config.toml
hidden_act = "swiglu"
rope_theta = 10000.0
dataset = "wikipedia_en"
Each number is 128 + 24 x the weight over its row's rms, rounded and kept within 0 to 255. Layers, rows and columns count from 0. Numbers have three digits each. The size before them is the row's rms in percent of the matrix's.

# layer 7 MLP down, 256x704, rms 0.0873, rows 0-157, columns 176-263
101:115124112132141158158103152160179170138067119126121189123119115149132140100149096130166127148106119104133133141150135121165157146118116115133166103157155139121129131133140132103106114092129124137175099128137109125141149138130122096124132171117147141115151131147121
099:145083137147155105160154119084152149150106112095125160172133091120090103113107156119107134150076139131093169087067172098108152116091099129124151151108153102149140162120104124119136140160158089117163147125107139169184159093112110149080106085128118091120093139119121
096:168107126157146163134096159114130103085128124154150166170177140091106138135140149137132103198161077117115132138102158102160105149122179066106125079129138121093146157138126124125096172110171147116147174125111171096114140137134128127104108140179138142106126126172105
101:102128121171160099140147133131117102132095130144149125163136112094128141145090129129120147106106108158135110110102128138147090139141155097149130163124136146141100137098128114176137120136115127122131121113105137165157120123100108143094111161090130125132117156162106
098:134125147162128078108125118165111100176093140116159128036176137119157115116092121089121118102128140130074088121145126124154165093120164087067109161119131095108179091082146112145081179180155110142077137116098141108125153107151112156078095167126150130115074146129154
096:152090102120079129134095125091116146130134095082179134114075165090130136114112100119151147141140085163117087116115100127160150121115153150107113130094108126138137137132154116142125091126148128155154110123107130154103171157100112075157119120067118105142127094096111
103:089109154150101104150111097108171165108111141147143143158134134121140124122134119103118139090108118151125121146114115140109128121156131148158147142106086131176123166102154137105121144102134130147131103156129137160153113093109132120108119140092109119131141113093114
099:127131117172147132126171122124140137122111121128131138114115148118177134087175159121143127143163150141138089166137149101124134125112069114145121160141166169127113128064123147181107099148114105130167119132127139139121119087168112116128087169147142158143081101097105
099:105127097119122128114137137111147122149135126166133129120111168122115143142162108164126106137122087147172125130097152160135116139129105142140174127127099118138086146077151117150094125139142115080118174136185132178113125135110095133124090130101109095127132165155142
098:123127087145148099090139133087147128148163135163111132095098136104113145107158152141140096107108147156137159065131129130121094103122088112146131138116153136159160146145122098136108122174077129108102176124167147135155129131157130113092132138120115138135142121104116
098:132169136108067131167121092117088137174126152129184148085133154114082137139134111121159162151123121100119141105161149128108142142130136135113118124125095135132141113121134092191127093127156115121118115147110122174128112117115123129164121123155130111154165152117134
104:118193128095136105132183154160119100149118138061134148136103094130121150133109126133144189130130142129118147112116158119140147146139134169133125107199095118120125127092119117118117130129126136080118109143088109104128091138132137134114098101142102131136116136126090
099:148069145144138123097118128110118106101141171166105141128160138105111157149057127085176132142156103117127103148110146139077117147126126163123145164131134134135164148113132158150160121136139132105155161169162116084117138124102157193144097130101086099104134168131176
100:120139181194122069135123172121115121120157128100116138142116093112106141141150147144118153142165080165121066129146143138117115163156105127127150125130142173117123152158119134193138139166143115152078155106082119131112113092117104148069081187136129114113139136128094
101:116138122104114129127099119149149208134149130145152135188141148160145097107140124124117098165109131147149107117116137142139139176134135116145084154153141127089108140140144134097150141175135103113103127129142141113113123141134139151151129128123131140163171167111126
099:101153117132132121110109128130126130146117096143146150109114154175124134149145142101111125138116110109149122099117092129131122154106130150110081137130117114197127116112153118150139152145115091153120122111142125165080089140125162135083157153107146126125106141141136
103:137149128082141125134123124169143109156082126145114134146153129117140164082144131113065169112136108133113140158139181114100102182154153153139079122140141112162142120143119141129155160111100153186159129129159071111119139078093124116112146102134125147136152133111129
101:107155144135137126135135134129130144143141156120104085118131111122111074114084163117188131170149126151114141136158143136123135128103108143129122147136169133147169145133102124120113122082128162107116120120136143130120121140090110158099107151103110121161149141136130
099:119099106139119145119147141125110132164130112144094108103139168104122080116107146115156121133118103139123109149096142153158123135124151063151151112114137136125158178134112138120145140115108136121128105129155103134166127089093132141147148119141121146088131105135121
101:130120114131111140117155125096114165078155105123075128134104143133109161130143145140148133116112168142142152122154120123144069141145113109146140171161147116137146056113167106168115131156111148160147123088103145112102132085123118122144125131117116146134150149115127
108:064101115081179101137145118128131174117129168126129140126137120111118129137137138091125134110149117124141130100123161177159112117086115102112133098116119119141093116148130132110120143107164104126134131130133117147109139131115130085110169134151108111117081147124103
101:112099147120114141122139129131136149131125111149128069150180192074168126112146127112143139120136099155138128103138127113086125142141137082117110122138129144127128138119120133133141115104117120097111207114170141114106134101102174144128099113144127101157115111131083
100:130125129136147148100125129143123093106140122105101148067108118167148148108140153116131079136128159118146128117153139135118124100120135147129133121150111148109111147130087098107087142161140147157095132108103111133192115121146115099111125117151154124090128125126153
102:183109119106155145110110146129141142169173123138105117108143129147128127120088126120120136128129132114125100124133134108126132113132113138110116101085144140134109064134075144132106111114115128152133091121107122096117199116099170137147136154129104142119122145097122
096:140108161131106103129127128125132115136199116153124118120133119139114127100126137149164135136135126122093143106113129110090094080085110130130139139147108122146121149132131133185128131094121149110147136160118135157132129178124122149118097094108168125121193130135099
099:126112141119152092069072125096123111119148108123156083104131067126130126141142120139108125133112133142101140086126142142113150136116151148096098157107129129139136129167124117133130123130146168099121110143146123130143111137124149142167139140156181123118147094126193
105:098066160088120127145166139093113133091125065133114109121144142115130140161112126194101131114162089093147144119129114129148122132083099116109143125164091119153157136127128110131109168142108123147132118152117102142135116154079101117124178059131126110169126111164102
098:115146130149130136143100104127142108134122138115124116156133138157167116155135136136118131100085119130147085122117113128138105103103095181153148130138155128143116131141145147128090172110136144101105147105094132151154116139120140104102125136124173129099145130120122
099:178086152077147043137116095146119095142155133142133116077166126107154060180106144088110120126130123129132154108115077094100131143169108136178136125134122074065123118142132113117129117171058138133126134112131134124148135129153067098130120127112118127167122119116161
099:126093145144125089131154117100144102177094124087129136150183085132135070090101128153147122105146141128094123125128149149125077104128150178118152108094126101141108114121133163144134131143138150114132137070156120129175145130124123157096141142087144131112113144062145
102:101108131063141125117127138128194102131077099153147126117132144058133161142127141103133152076102174103107155151148136167109153114141165144138133103105113094110128095137157161048141124123133116139163137131134135156157149149071156085145136117104147128105125083141102
100:117101142132094087167121136143091126129136124125131192114102138151108151131152111151133113150107124121122119114155126119148175158128135083088146101101121122111094116138146122134138151134141185077094141164150120143097093120126103170131106161131116157091129120106121
100:120108137079149085118116149166115125142146143136103114178180111189069130140134101106111140164132104134158148129128163094152143146163193110105100125116042151098158161144167184134100146138182122108126161152131120106117144111144157128108104113123113096098104115094084
099:098092121121150127142136125123127115118096143111123128140171093174114138138161129141111132137127173076160133117112097139146106114136139142127174120109113132103169104162156136201154171141114123115150108180120133136143164112084114134171115130127090099107089110112134
100:132095112139110128136136118127129128111128109078190113157140107156138148147098108125148115130098137112082137120114114104154143145111115113150135146102100103141114154099158155149170136111113143108123118149132136122107150129138141138125118106121147116066145143158143
097:153068150117118120130080133099129109134094157119168124096136103099110174100133133097116076105104095122102134172132135111148107097106161104117112169116151121159153107113101142159135109105094152114136094144112139117124127105169096132103080151115110139133122123132126
098:190131118144122118166124124161130103130136109130152113194141113152150139097112115149101146138081108080107148141134155083114115089119104142145127127100143123126122105124123128154103117133105134093141153090116109096155098157164118119176120112120163091119159114114114
099:094138126103140134140112111132109084138140129070108139149140124135127115125102074113177140122135106168123115132147124125143113189117164102122153106137121121102140101107121171098150122138138155126140154095124113112143133110107131089144108152135166142111134143146126
099:141139128117134138126127113176137180145126148123144132154112118115126125109121126075118077110133128140129159122123114170120115153119148129137114146093104118130169110133111119147113137159122144167120172137125150104163080128166114160162141142118123147122212095116153
101:106087121171137136117128120111165129119124173131133141152155171119135108091123145092124130120106166158167140161151145145106144128089156140117084087121177117156139107131127137181134144069139086164164148188139129126121115093094118114162114115130123105093126105128108
099:099135149137148096155134115133159135118127144104135110114112128119139107071125148186156136152107132149110095150171120110175124146192153144146104159137130157113128156099134108106119082095138111128106126126129088093171182144128165137142097134157092131166124116113151
099:091150109125145131073132133119091094117163115086118102140146120163134141155132113149168164139086163131123089124132136145156140110115142104153138131128131161118166121145148091140139127105120107121161123111139144110143108109179155108137120158125100155142097148115143
102:132104126153127135097130098162105105132120119143146144172136165088111108127072124128120109143117114136100142174160124139124088121136117164124096082140134116135121138158097118162082147134116136094095126124131109157142146150122189128140100108130160102110160097148105
096:101137089146158123150108153114150126155104139132117126150156119094136119147118088125160107156121134173111124136147139109129108112138144106148114147169156106068117147147173125094099152057142159131124114125161102109160120109139155119161114108130125103161134130086089
099:141147124135136119152190190112110111190104106118141138111148098154142103131115141113085109084094171077126132172145105122166124115147091122069115132127087117185137123122107088109164160090152145142150096128114128182149136122151084108142149113158159069119082114125100
099:133128148161148134135136140128127112143118093176161134146141116150156155095134144131088141181107147111151150108078103151138122123107167145106128125181093125096075145111106113113126108127091123108116121109126167124176118137123142124123124094121161111152142098147112
100:143146080125132122149127163120115121119090102132105084133117144090081116154108104136176181155145123122141149127095131122118169143123083151134153130177134165078155184147064134117135104183137153138082143145133108108122127084114131136128086107091127124185116169137128
095:137165155168105146116150131102136134155118118129125118113157121163056112110180073127110110131115096158174137106141129149179097181085150142112145126136107091169160149109131104103133083151135107129137141138166135136132098117139137145133120112146168128089141137135153
100:090104152129111121111087154105138080122127140141116152195170152116138105160140171137126105114161078089115146119126067124122122148157154132131131138099115130103115125125112147117145132137135170137096134128152139147108120126164159152095144130155130103169152143142139
099:147099122073127119134083143118127119125108170140115123101140143120142116116139092108137107092127175135130140117108157120128166149142103155152117128139143122158151164121117088096095141134147106159130145082129126122151149120148130145149126162094140142096172106111116
098:128105138166140139149117123153121143137139091137146120106162189160134074110114105154159136099158139150140118119121142149145110121127114116101142162158141138139138156086116129106143137107100115125144102093152064145105163116115170133127165111119138126105141122136133
101:139116099116101134116153120161123124072060135083122123138137120128087135176148135154133130094144128129127131119132119140122079117160121116161185155143129116126115113142148130118152116122105156139142164094134119143109087156127112110155154145132127126132118152079146
103:094133120119163130168112138109067126192091176089184145138107134160128112163171085162137138173177108081128095107078146147134085151141139130113148119136142110164137148136146105148113122138139128107140155157139108182102100134163081090111120096134115122144118152152110
098:120166124122098107110106141098102117096109122117121098141148203110142149144150106165139146122091154164137152070114097131140138142117103109109121125112162118130165106085106130127115126101125126098115131159138093125112178152155169125126099124157142195101133142138153
099:099155132124103084199168139126141143106127120138121097166134092194118168135115169132111124115104101107196159138130163095081140137108090137120131133158117142083145096131126130154158163114142112097140088098106140111161168098142112100121160124120140086159122113120178
099:115131139161130135141146124115116098140165075133135122122107130150151104118157127160124109109109156125118090118132136085166103167125114144109107128121140114088121169065149100116108129153124138124074096150157138127143136128144122144118100051049076142106082118134139
099:106089152119125148146147085100173159106101145126135079102118120098100148124110104146137140133105136111123113130114169119128152117128156082135126169188134127131164111166124130131142123155099110107139125139116148126136172144134162134115118113136133161119100120165133
098:118091126123125126092094109109156097125095139123116150108099093120123128157129066114168164104153155159098130129126116187115118142090122094115111128123116102124120182156131136164148128072148113102159104143123143138108129098095114114123168085078174104113097104146084
100:136159104116098158123117118152154088112155129146119158116087092160171108177124143126157165178113152172125148151136132157137125168083132153127149155161142106159178129124115157130104124130152139084146117118173169092121123093147122149128127145135095143149117126096122
099:193121153121147099135159147126106114110133097139147122127112129143132091124128214118166105139150089101187121167118109156116108088131077125134099169164096078144110143129123108131134181129128101100120140165113142142129125146133100105089080136122123125127101112171136
100:067118133088126135150134122117108138107125136140151115148108126090136132115154138122221144134121111101116152147155147128111132130144148121157100101089073127189110114096155138127103074107142111134130126110125099132143146162160103115145118107080157135101118134110128
121:114123107101046137127120139102158128117155140108099158147091092167091165168163144097098140126119160098135111143137142090130131160138112110077150200142125077150155116176148114164173107131142139154118099151130144158101110125145121145103121148118084065144111098143142
100:188101136106109160157169136163118111125149123094137126154112119093143157156125197094150140152161127115111109160132154140134167115181079121152124087134137113119096173108144163147110111142104093098117142101106127115103101145086162098142207164142154123129152182180126
100:165112152113122076140134124159113154124153094154068130126111110133157134156107115145104129153105145141136117134110123092104109143139174161124123120132157124158123081140097149084103120134151218109152171136153137080170146168111087141170100135101119143114153096126152
099:096124158100132086130108103144149146176132123137103138101113158155143121121140101140101164144115086128109096120142153151127132170144164162128124144124082142130163149096125091156118138091145126119122125124119174146176166119094146109097121133126142140101115107124152
102:130092130101140188148107142129119114084124102166156126123097157107128173140154110157143117184125120131141094132134140168150093148107110132121109130131109109124149131166134078101135157140147099095138084110177058093131139093128116136135120118121117147134117132149107
099:123108096116154083166164113113150131129158099131106098107114133130127114106112148129088152123127143116140149135170091129138123106133110163114147137116161110110101146088119149114147137091164152118132143140133145109155166143149141092099126134140166142133139144116125
101:133140141074167159148102098153107148194091180113097115121137121150098159143144126093092172121124151139162141136136134129128112093105099138136116148123141168119102140111116147174105122084127108138104098134147109107138095126099142114133126106109153136112137134092133
097:111133131085096191141118094133084127107102109112129141142109170095115116146141107134130092135109135187111119125123130125123120099161148104120101107113135129154122160082105118103120111125100142120165075117129163170112107159098120127088135171126154150179109153120152
098:097149076129134149132105102118122129134092128108098144146156125090092121126131131131158119088108126138113105114119125149104121196138147136094136130100158104121123159147155155118147137096150114129124115154097103119123106104117098135134119106138136148109082144114150
101:169163077149120125133160121120159134075181153106119118134111138108117146150097120131117146128124103082095092113149095124155120084140133164171148137148105127054144152153165103147093105125083104119108102161122120109114174094157143114118127103142122088116134193121087
100:093145155092094125113130127147134136118162114104122132108105137129158160127183170134112089149152149109145149098167142141089169100143119138119106090107122174122147129112135120106173144122121122110095131127124130113086138175119131161166082122119114143143160107155078
100:147155106144137122122135114131111109073121106160069100127125117119123116111142157132133139112087090123123099149185134112155104156133168150092133163152174148134136129114157170089124163136154141131127155126119137139124125077093122129143117164105144118137109127125114
098:103133122117137103148090143108133137088107122076129122141168091107152142197124174091165145153107144135122099121130097095110128126180121105117108075109107157133140109159049106138131100111114087091135162172128137115063081092155143124176111149101127116090115156173106
098:138112112154133143086109106139095169148139109115134133080108140117099121170140152090129095104159151163127118150102116091166141147119147087129135155122183092142151147163121147100126102120108166150092093164146158128129138136170115130162099119102090134097162130090191
100:128123145129119112145136115148112131135122123125144128129105145112150129089144133147152117122153160097161151139143133132103117129148129139130147136110129093143096124135095153172102121165140099189107134113175147165145102113130080133106145136148086100139171123191146
098:106090127180124129095148088107137137181160146134125140120102146089106174074144128118140084148095126119131107125094146172125120149167149132133159169133173133112097131131098128146143125144101111152102172102080124148121146114146161149113060114168134121134173168140107
100:117121126130138117143099119153148108124134119132105120098204082168150114094128110110090131170145114159102154124149152149123106120176156098126146148121121106160121139121139108170143107111123165162110121134135138162116104153165123083107155118149128132101125101123128
104:151088106114070118192162063142120145131113126116092111139115144142087135160137100146119128135148153137160163060159102126150111127104099088111119101138114118154127165086110100162157142136153138130101127143159148100110106170147102137110111136123155101109106120147147
099:108158202128122095146120112136182098094129103192150131128134075126150113102150125104097104100145142138150109141140158148125113101108112128129146122119137146119130109134146080094142097094121144142110125152129117137153120164132098118160082144131144146185084122155115
105:107131156122098166134151102155137099115161125170126099125141067147139147147095118158092160118152136130108078152120127146145136134153100106128124106111091159109096173146143166130120103153140154108154088127141092081120158139084123103104121154088138088120123120100136
096:159085148118157129125107103147117104097174139145138136138093147150162148121114137123147101127111149180144128138124091114096061108134113145129150126099116137127123105120112115125181126151131132101141118165118184138114134118165114123119148131138130129103114121135134
100:104165118148129072086123117080129131143135133160090141122105147150131098122139098080081085116140150111096126099142080154123122140117146081133102113169157111150093127090066144093135135124136110129076112117155142125135126141173147132107165150131103147137101137155169
102:165119173160128125158131105120155133127145134110077127171126114138110120108138114081140120104150129101113106135168147105116140144171152152144082150104161133161132087146116164136121120089102107164088138138145097144171144088148117150163113124103109133100139118137119
098:123121128093147067116167126158109167142151143116091176115140136093147120130147133121132156157149111112137087139144121137137142138117121088115123143070112119108153165111139131103107100106125106118138120097141135150120152155149154099170173176100100108177143139146079
099:127113123131132116112129135148107171130109159168171164131137130142117132133154108142168136126098154157098138111120150160136155160145140144181151151123133130142108127132144128105136139116124135140141120173161136115111142108132128129140161123146137103146116126117142
100:129146125152089123201148135118143102143136094177174053129099144130129138116137153127148092147110150079142169134122164147149117135105109158135125105147117083167151118154144101149120097131136149099108149095120149165161136177115135116169119114099141133126130132094180
099:126091129115140118120162096126134121175132108101107095098113121166168158049155118155166146118103160095160184144158155159140124136142155116114130169101149098108131143159109094130145135133107107111147114142162130149098092109106135085092084115172131124133134104108127
105:117108083091165143107107126122130133112120130148149104161118137130139171147125089189137143094140120127136106107095127153147107107143139132166112135136132148101166158072139096106094136103104121130126105153170132131096126163122129124156114119125147133125120136129166
101:148089154152145146115123123161196145103106152117124124134146157132089147105131096111119106130159152116145144128109084115147074127116175124098152135123153156107161131119130099070139194119112142152121144122145124154114108129130145083121104175110096124124177130147121
103:139141158157132145107154126138166112102124139126104138144109149153150156102104114147132112166143152136123141134105109121121138140156132138087135135100117138111149090099132121109150141119124123099099164106102158148158074114144169151091152106157149112154107088122108
097:123154081084104109156164133150151113168100155072095101146153129125120096146114157112146109140160130107108129127108143109070181117114140097142120150119141120160060186137129118126164077133122127100131113144181117082124075100139123119143132180145148129123126145117113
100:121127088162169114164133127129113155134142099094143127109083100165153120149164137070172114122109119167129150100067105125132063110145123119125124089136156150126158121127150177094119163106101133086124132123126129121150111080130129164130118123125099116114104133099152
097:096103129124155134113142132142124112118117128080098147103087165117134134161134123141162175098166109124152131162101153112109121121150105131147115133157124108124089170118134123146119139116094163077138106089155143152145159149178140111168093132130122123161124112157123
104:154158124117135159133123133163151095094137147171135111106132160124163112080121144095124130134122130109121142147106117155117080111147146123159122083108094112157156116086119110124128133156131097133157151093114147119085116115114135170145148117103113171132128125169110
102:145124090125131165148148111116110142101151174102097111140143122133105130155169127114153128117113107105136109170104128085118138151144137138128086112138091174114083142135162143126120098085109160135155115111137158114126131157168089175163116135147144111141099167085125
100:097134121132117171089118182121153109118154110133079097148107107130112167168084117128139165111151133129145160106140113127165135185122118149085103146091132152132121136096115173147119166118113077166148142141109161164099153125142155116146099120130116117116123155090087
097:091146149125154147095121099205178155129122145098104124134152171111124160132121100151150130117138119145153120139138118123111110137118133154124138136158142114141165136134130133132135179117142137111129123108123121092100153151156116067162104086149146105096132130117170
102:168130131129125111166109104170117123128122125113130141150115143099142085121122168119147104143154123126119159109124111130126101147122139117145176130101141128124090133105108116111116123135169146173113085124093165150093102183169107132105097134162101148135152127134148
100:107156120099121135098151146151133109115109125052114129173125092131113144113149119096151127155117126136161151129133108160169154155133117148119140128102153112154122134165105126137153088166111088118121101125178107086149155129167129132145151144114140166110078073093106
100:116089134101117158122107147123136144149095106111151145127142104105114137125110124163120116164124111135123132087142113162147126120146067143122140133092128128134141172126102147135160123165148142156103132133080115082099130152095140111146126101138137125140129115097088
101:122096107112122118173117140154135083130101139138172103162119145114143080103129158147149137108148115154143161141150138126146117160101098162090120135155143107131080157133161163138165083121130131156125154124103142127149158117106142110120157181148129091129120141116094
099:134119157122134132107100124120122102118075150084108143169136117122089146149141129108170146110165146082154133140114129100097109109146176107181154112129144143106137129155159159094124141138126126134129091167139136137094147148128147164142118164131104148124154121129102
101:115076146118134156117169155157137064144117125163133142148127174130120151117123105087155120127130067149097148086142108159109069136107105145133090123098104115104110093119112043116135130135163122114120104110130113121099115179131145109111120138117117170133118121052132
101:153131125105149145180158148174127144103147148144110118132165154087116102168037122139107094111134112095116103141112096116136156119136151104157123127144127127152107124102144113128142121123111077119121104148165143152123115126120136096100144154119122137136152148120138
100:184096129077141126093133121154143143125127161152112101128120119144116092130134149104127144140102142123110160170128116125118138143141108119138175156104139126143132144124117131079123142107103131129131151129147089084105159127125139163157095089149142125136125115142097
098:150104154165125108113163145154142150104112095162139147163112131123119143130130161100137123177131139111082161141171152112140102104108110104149142136134158093141141140109136164145095147126110128162118153202120155127153149115150142095148126113137180093122154125127109
101:164165175179116104115145097127188096127158140119142148153139141124107087136081115133115111161147115112134165113129156131103140107115147142117100146138120158110143155119123121116152112145104101102090171108158123118147125141135125128105149153131099118142070100122165
095:174120135141137123188107110159122123111107107158127172125088122141115088107142166074141157141150093098111131113108128116124145144134116130098122123147123132132127163130140141168113142160154142111131137125102116120125123140080128131119126129098122122132139118185137
104:161148130104151136081132162178154111153138086143137129126131130159119120101107144107095143187135121103114132112106136109093129105104138161153092113137104133193154108141112132115140097109113127157175124116119131110153095098130142115137089157114150178129144129149110
098:107126158152108094112134138111151165134150127106130132152126149107154103077107141140125125151164132133106159153133114105121076121129109109125103132126172182081147107127139156146131129100107163103086164136126093143152112126133136120092120165114150130147114106106129
100:098128121117114096114159138146093145129141104087090131119137141114106141180105135110095131158166158123097108205130125104141122130135153119148100075132141145136126140109131118128105114102150109128109145124170134104147134153160168137108125118144096133115165130138100
098:104086114111106109128177104163127170167122134140095134105106192154137138132105153103107127112155120131138129139111112093139093125105133147084152106102131092127133128121101140102106172113160113140123103099093147095165081125108140207152139104147178103187159149106126
099:123133162102114144144143147102122123102111133091162109097121089180103133151111128144108120115111156105188124144143131133135163089171194124146146162154134120196136150130098120174133106087083127151106125143090073134184111116160134122134100145142049071152147121133147
101:180120107095118128133139163128117162168146153100183147106136165112097132117140123095136103101137160178117144153139090123098098146132107095131132126106153146145121088138165130144156105168133175115123113151168097166094172118142120094114126142103130121122126127153140
097:144122113132080090151116118097134111157141109117118135169127138130119119150130114097087154171139126146126137122161126113090126118181107149190130134121117074139148124100163141112134120093154164156131108152146139168126119134114112117135133129131134114172155162135092
101:125132152075111150066137141151151126098143144119108123118158122137142156144158117114149116130138147101117123168155141136132095154158122111128087160128128134132130159142062123082165142126131097153088121184090136132146130098122147150113111104118148126153124117106106
099:126124117177108127097152135132169103129156127161082165141105174119138103089129130140119119112181161141125105134120105176143136149160136102091126145140137123126129148091103205142161135130142109142128153160150128111147153122139150108164135119099159093124124135136157
098:175109135161127153133107109137096194152098118136113112117136187153159138133113144129113095174122140114115149146145105117155141132117120099048119109166064112106120149146108126153152154144154165136113131159144083096135100138104130145095163110190125107115109144103138
102:141139121168110105142100121162179152135108145113160146135155096127124114112105119127112134144092119111141158131116147125191108105138074124116132095108148166085143141130102099137096143162137152127159118124121147154143109115114131118108126127126157122168075173062141
100:061175173152154106096092122166129139089102152121144140179153156116174139126139137129129115136118167123121155155158164092151124100174092100105114132108134112109170149151130114144149142124122150136135172156140116162115138131117102121110143149157124116142108095176155
099:160144147129136089118136104121148125119122147141117126127142152102129124146139140112134133152127120077132131140142078139123117122109156080118104104104109189170112116076106122146085077143145116143132140180124156148146165127117096115121128117151139161148158110153133
101:114132131113127110108082154160128111116075134113136142130134139132079122179125085168120142112094099145123137115100133127118105146110159140097134103112105115125171144121139098109153134119113161135144113103118135083138139108106174144138122096096122124136170124145083
100:093137115077127103113133149091119111090147131132161117141104130136144153138102147144101132167091136103117161118127176115163136131124130113112131150073106100081129135121136132126156132119121124142080096120126137108157113136113139121139101106108126114133121121174143
099:184116157143118185109124145136115118116087134147124103160140084108125107159143087094113087126105133125084118135134111102147138062124141139123115171162112114150090129145121155157115134154105133104109145124092149113176117121120153061138081115143143150149098117125153
098:130134146120116155120091146125123143102150126100127097099141111154194153108128110103083139165169112151150159148127106137119099078098086130139140137111138167188176150135146144128129117109104132130159108126132111133128140090110162114150131089177158108109098154100083
100:122150134131091092101116114110127089110125128061133120114111143096097107121114160160146121067119171114128140129147130158097079136113124134129136176143113091144165139147137128128097096131130130141135147098112177131105169154102106146081155134122116085107086088159127
100:127143152115129113151127134130078105121088114142152129131164136115066120132103118127110098108122118138088132147104129155091127111119144131109123164140125164135101159109109141124128128107136101119124094127121109104165127152155140152144152121150151090143114101133087
101:132157124149133144111110114125109157119152195151135133134141132127172139145071105144117105102129136100079098133107130136110139137148137116120146112170130129153114131103082120145132127151162130117138127136137117135126082102129164113131190108150132148061107119078118
101:111158157122134118145131111182140126138124168099160107145162112130100121119093152076151125147158094139132135093141127153129122115140093167071132130164137098133128123151153147150130128146124127157099119135107151122140150106107135120135096120125092146085137148141114
098:177130134116110129099171134094105153186129093121117155132153144121132126154113147148106155131096109119055133111113105158054098125142164166131185107127109133114166127119119154129115110114136086155143117160135159083139127148161124170125098106057140104144117135078119
101:126133091117137175135167143144161128177097105140162152139091106143111165127173126114114131164145120176100137145195129173169106123149164161148120152092134139081183119127136201123119094099116132129124131160143139143120134134122146101114104111125149111104101114124106
099:107142090126116109118122164094137123176149129124144128102140154134125142135129158125157080147122121187139101136115124083125139108120149093160132186140194100143136144090121141108138138147084111128100131095140174142092089140130132127131117119161161081151151125113109
099:114155149140132117116153134131143123120121103139101144118105151124139156162116106098083108147101157165148083122150112144145136124139081140138131137179098142115079102127085091131132158150118120122114105153155088108067133093123149130122147138148132104080124118133122
098:141128147122165139110115123151156089124113140136138071150137127084146149146076159104129106135128143115120159083167106133121130156068160128103133153097098125088113136108140145113134127106120100146124118119109080117136129114141113120104110117110211121150094117124139
099:129094106155139144098159136093145178142084132130126127133183136122167160161125144093170091147097123136089132186165143134171083146131108101120137119163150127117129098087131108109159182105121138136098142117107134138145131149137110150135150126172101093125140096171135
102:112143127187135171100135123111138153132135123158108148106141115094125100130177097120125138088148126123129115116121118152126101159139133125117089110110121159132121118171132142090134160080060096109168141102103150141091114170140153126100140140120143123125160127104070
098:141104177135153144138085110107130119124117127094141085126099133166107133086163173117147142134118117100163100090145137101112131108117121142141111136109150149149112126155102170154123094139139092104115162135162150168149166120139157149153108134124120135111138144120136
100:137132097103096145143074033106115149115144154143089113132125146109120136095105153129117110112152134130094136140162123108115108131100114138143121125145142099142097085159140129154143094106089168101139133097168153156172133120163127146153137128151109129092149180174130
099:130115147159134142125112113115128117142109086083103122113129119111145085115112132119141137136145132116140124137140150148110096140133117099141101145109134140111137136100134087085142166136120064089130145117172155128113136166108153140167174112093150079120155104128131
098:146128131136153158125097156133117159111100118148120151114138176123124109104125122091134110082138132154126135132154132137157141107127133160112104108105110084133081145153131110114101124156178158133144145115124091126185132174164088107147117134134131169169131153143101
099:132094137110109103188101148136097169118113131137129132117161122143107128144098082141133112103127120113154133122096134153156104138081138092138178153153144160179115119100147131163167125152122136156140090138115145112113118153123146178141122099108136148145120150123122
099:103134112124113111143165098135166126112158123133097144116155058103153123110134177063131137099111110139086119109138162105120124112096135147141166108143159140152107129140074135086182146096141122152102109124154091169139117122127102128083080129117154139144122142120093
100:136142082145133123091178120107096104148128105145124097126128121123161106144103121126130098150106153147141134128112130167162166118128091121146096099165146159139194165112083137105116105176132124159126144134105124153166146102136142126137128116062129127162119120148152
104:156111164128105103109066119139132107107136129112146149110129130167162198104153104139107155127159091105125158149089139110162073152077112115083111076137107142108140153147109128117106121096143151129178098147139139143118113126086140182171161108114134089143138143149110
099:144150118126154133109152110141105146096121108105136115108147116097136112130144142083135158154103105096132110124107113141143119106144124146126146137133135117149206120191173164154070148148153144101118066113105118152093175117100123144144107149151142134104126168121155
100:142146095145134127133102108140131095122138154117126155109116110182118119148112157135162170155139136082138118174115156105123163146119130085152123136122148124143119096149151136121131115098137077104142176104126119126128082104153121146132152091172142135123158138159146
099:132134147176153138102123115164101175105082134101150142137176151137151161160123122149082135118127154107103113126160165161145189060135113055144069065102105106098130123115134136113162164104136161158114149136134178139106131146119120132076094132122109110125092109112121
098:106144090172158087131181111091163110106114123156156100095069160153137102139147133120114131126134134150152110133106115154138132161133136132108118122141150097145119114099158083118151130092083143112121153107129151142131137093174098116141155167127108110117153091107157
101:099149141118144118153178140112159123161099097129131145119181148106108127123087112118115100122142129151107086174094147085115147159113177147165106149119113127118070131116091106122141143139144113151069140125099137088155115112124120131094120130084183105104156113098112
101:145145112103132117125162130160148132144122127109124095110110123108122152136116139117143131130120137147130093131149114082126151142169113141086128173113111136135132097163132069143135109086083132147079150132159102122135114148115133102121176109156137131149147130131119
104:104128072128144119102115100103140132113133105104122136163137137135113130136131135123089115146159159145154089142128107150150139120114148128123126113174155134180131101173118123105194158155101174108140135128135116100130129134115154164117109154179099115123168150140151
100:161131140117145091132146092122111113126111128111099127181124130138114094112146166115097125153109136162144143144133111136145141124115170138110098127097149128148135151155095121071151122120117144079060120123103136123090165111123125098095101121135150141100136117122125
100:153116133136153173136113147125185118140108145143141129091124137149134160132072129118176088148071090138081134136164126103152126124143082154134140112099154109174119144121096130122122094124128117142108153118077115115162122118100117081163144119089138162058147141138069
100:151129155145126101146119125095117069127128080110134141132133101139108140151120134078153150117133128121172130120109127128135103125126109141103162125156140131136075137120145103159147126114087144125117106085114146155136123126135120158115103159121147136162106148100176
098:124133103141109145112137124141130148130111137115083179130126107141071125131115119122125138135107130152180102121120102141145139124095131124145139140131132129146136141159147100132165126124133154126164092133146104139136102139108153150105103114147113094141154139121129
099:159098136107097140159125134157116144132134104124155149151135135110128135117093128109079125167101120104119116117122124123125100140109121135117147129162154110158172136164123140183110153144123146107179137142108119076146099080171126171120113104125120111080104173135109
100:139158121115128151114108132089142135171135127154137116104152114096083110120091128153135105068110111112152137127101124099080129156122128087147181113116112122131136135144155143126127108144118082139131142149114109167112126091154118143147114149122107113114144177141174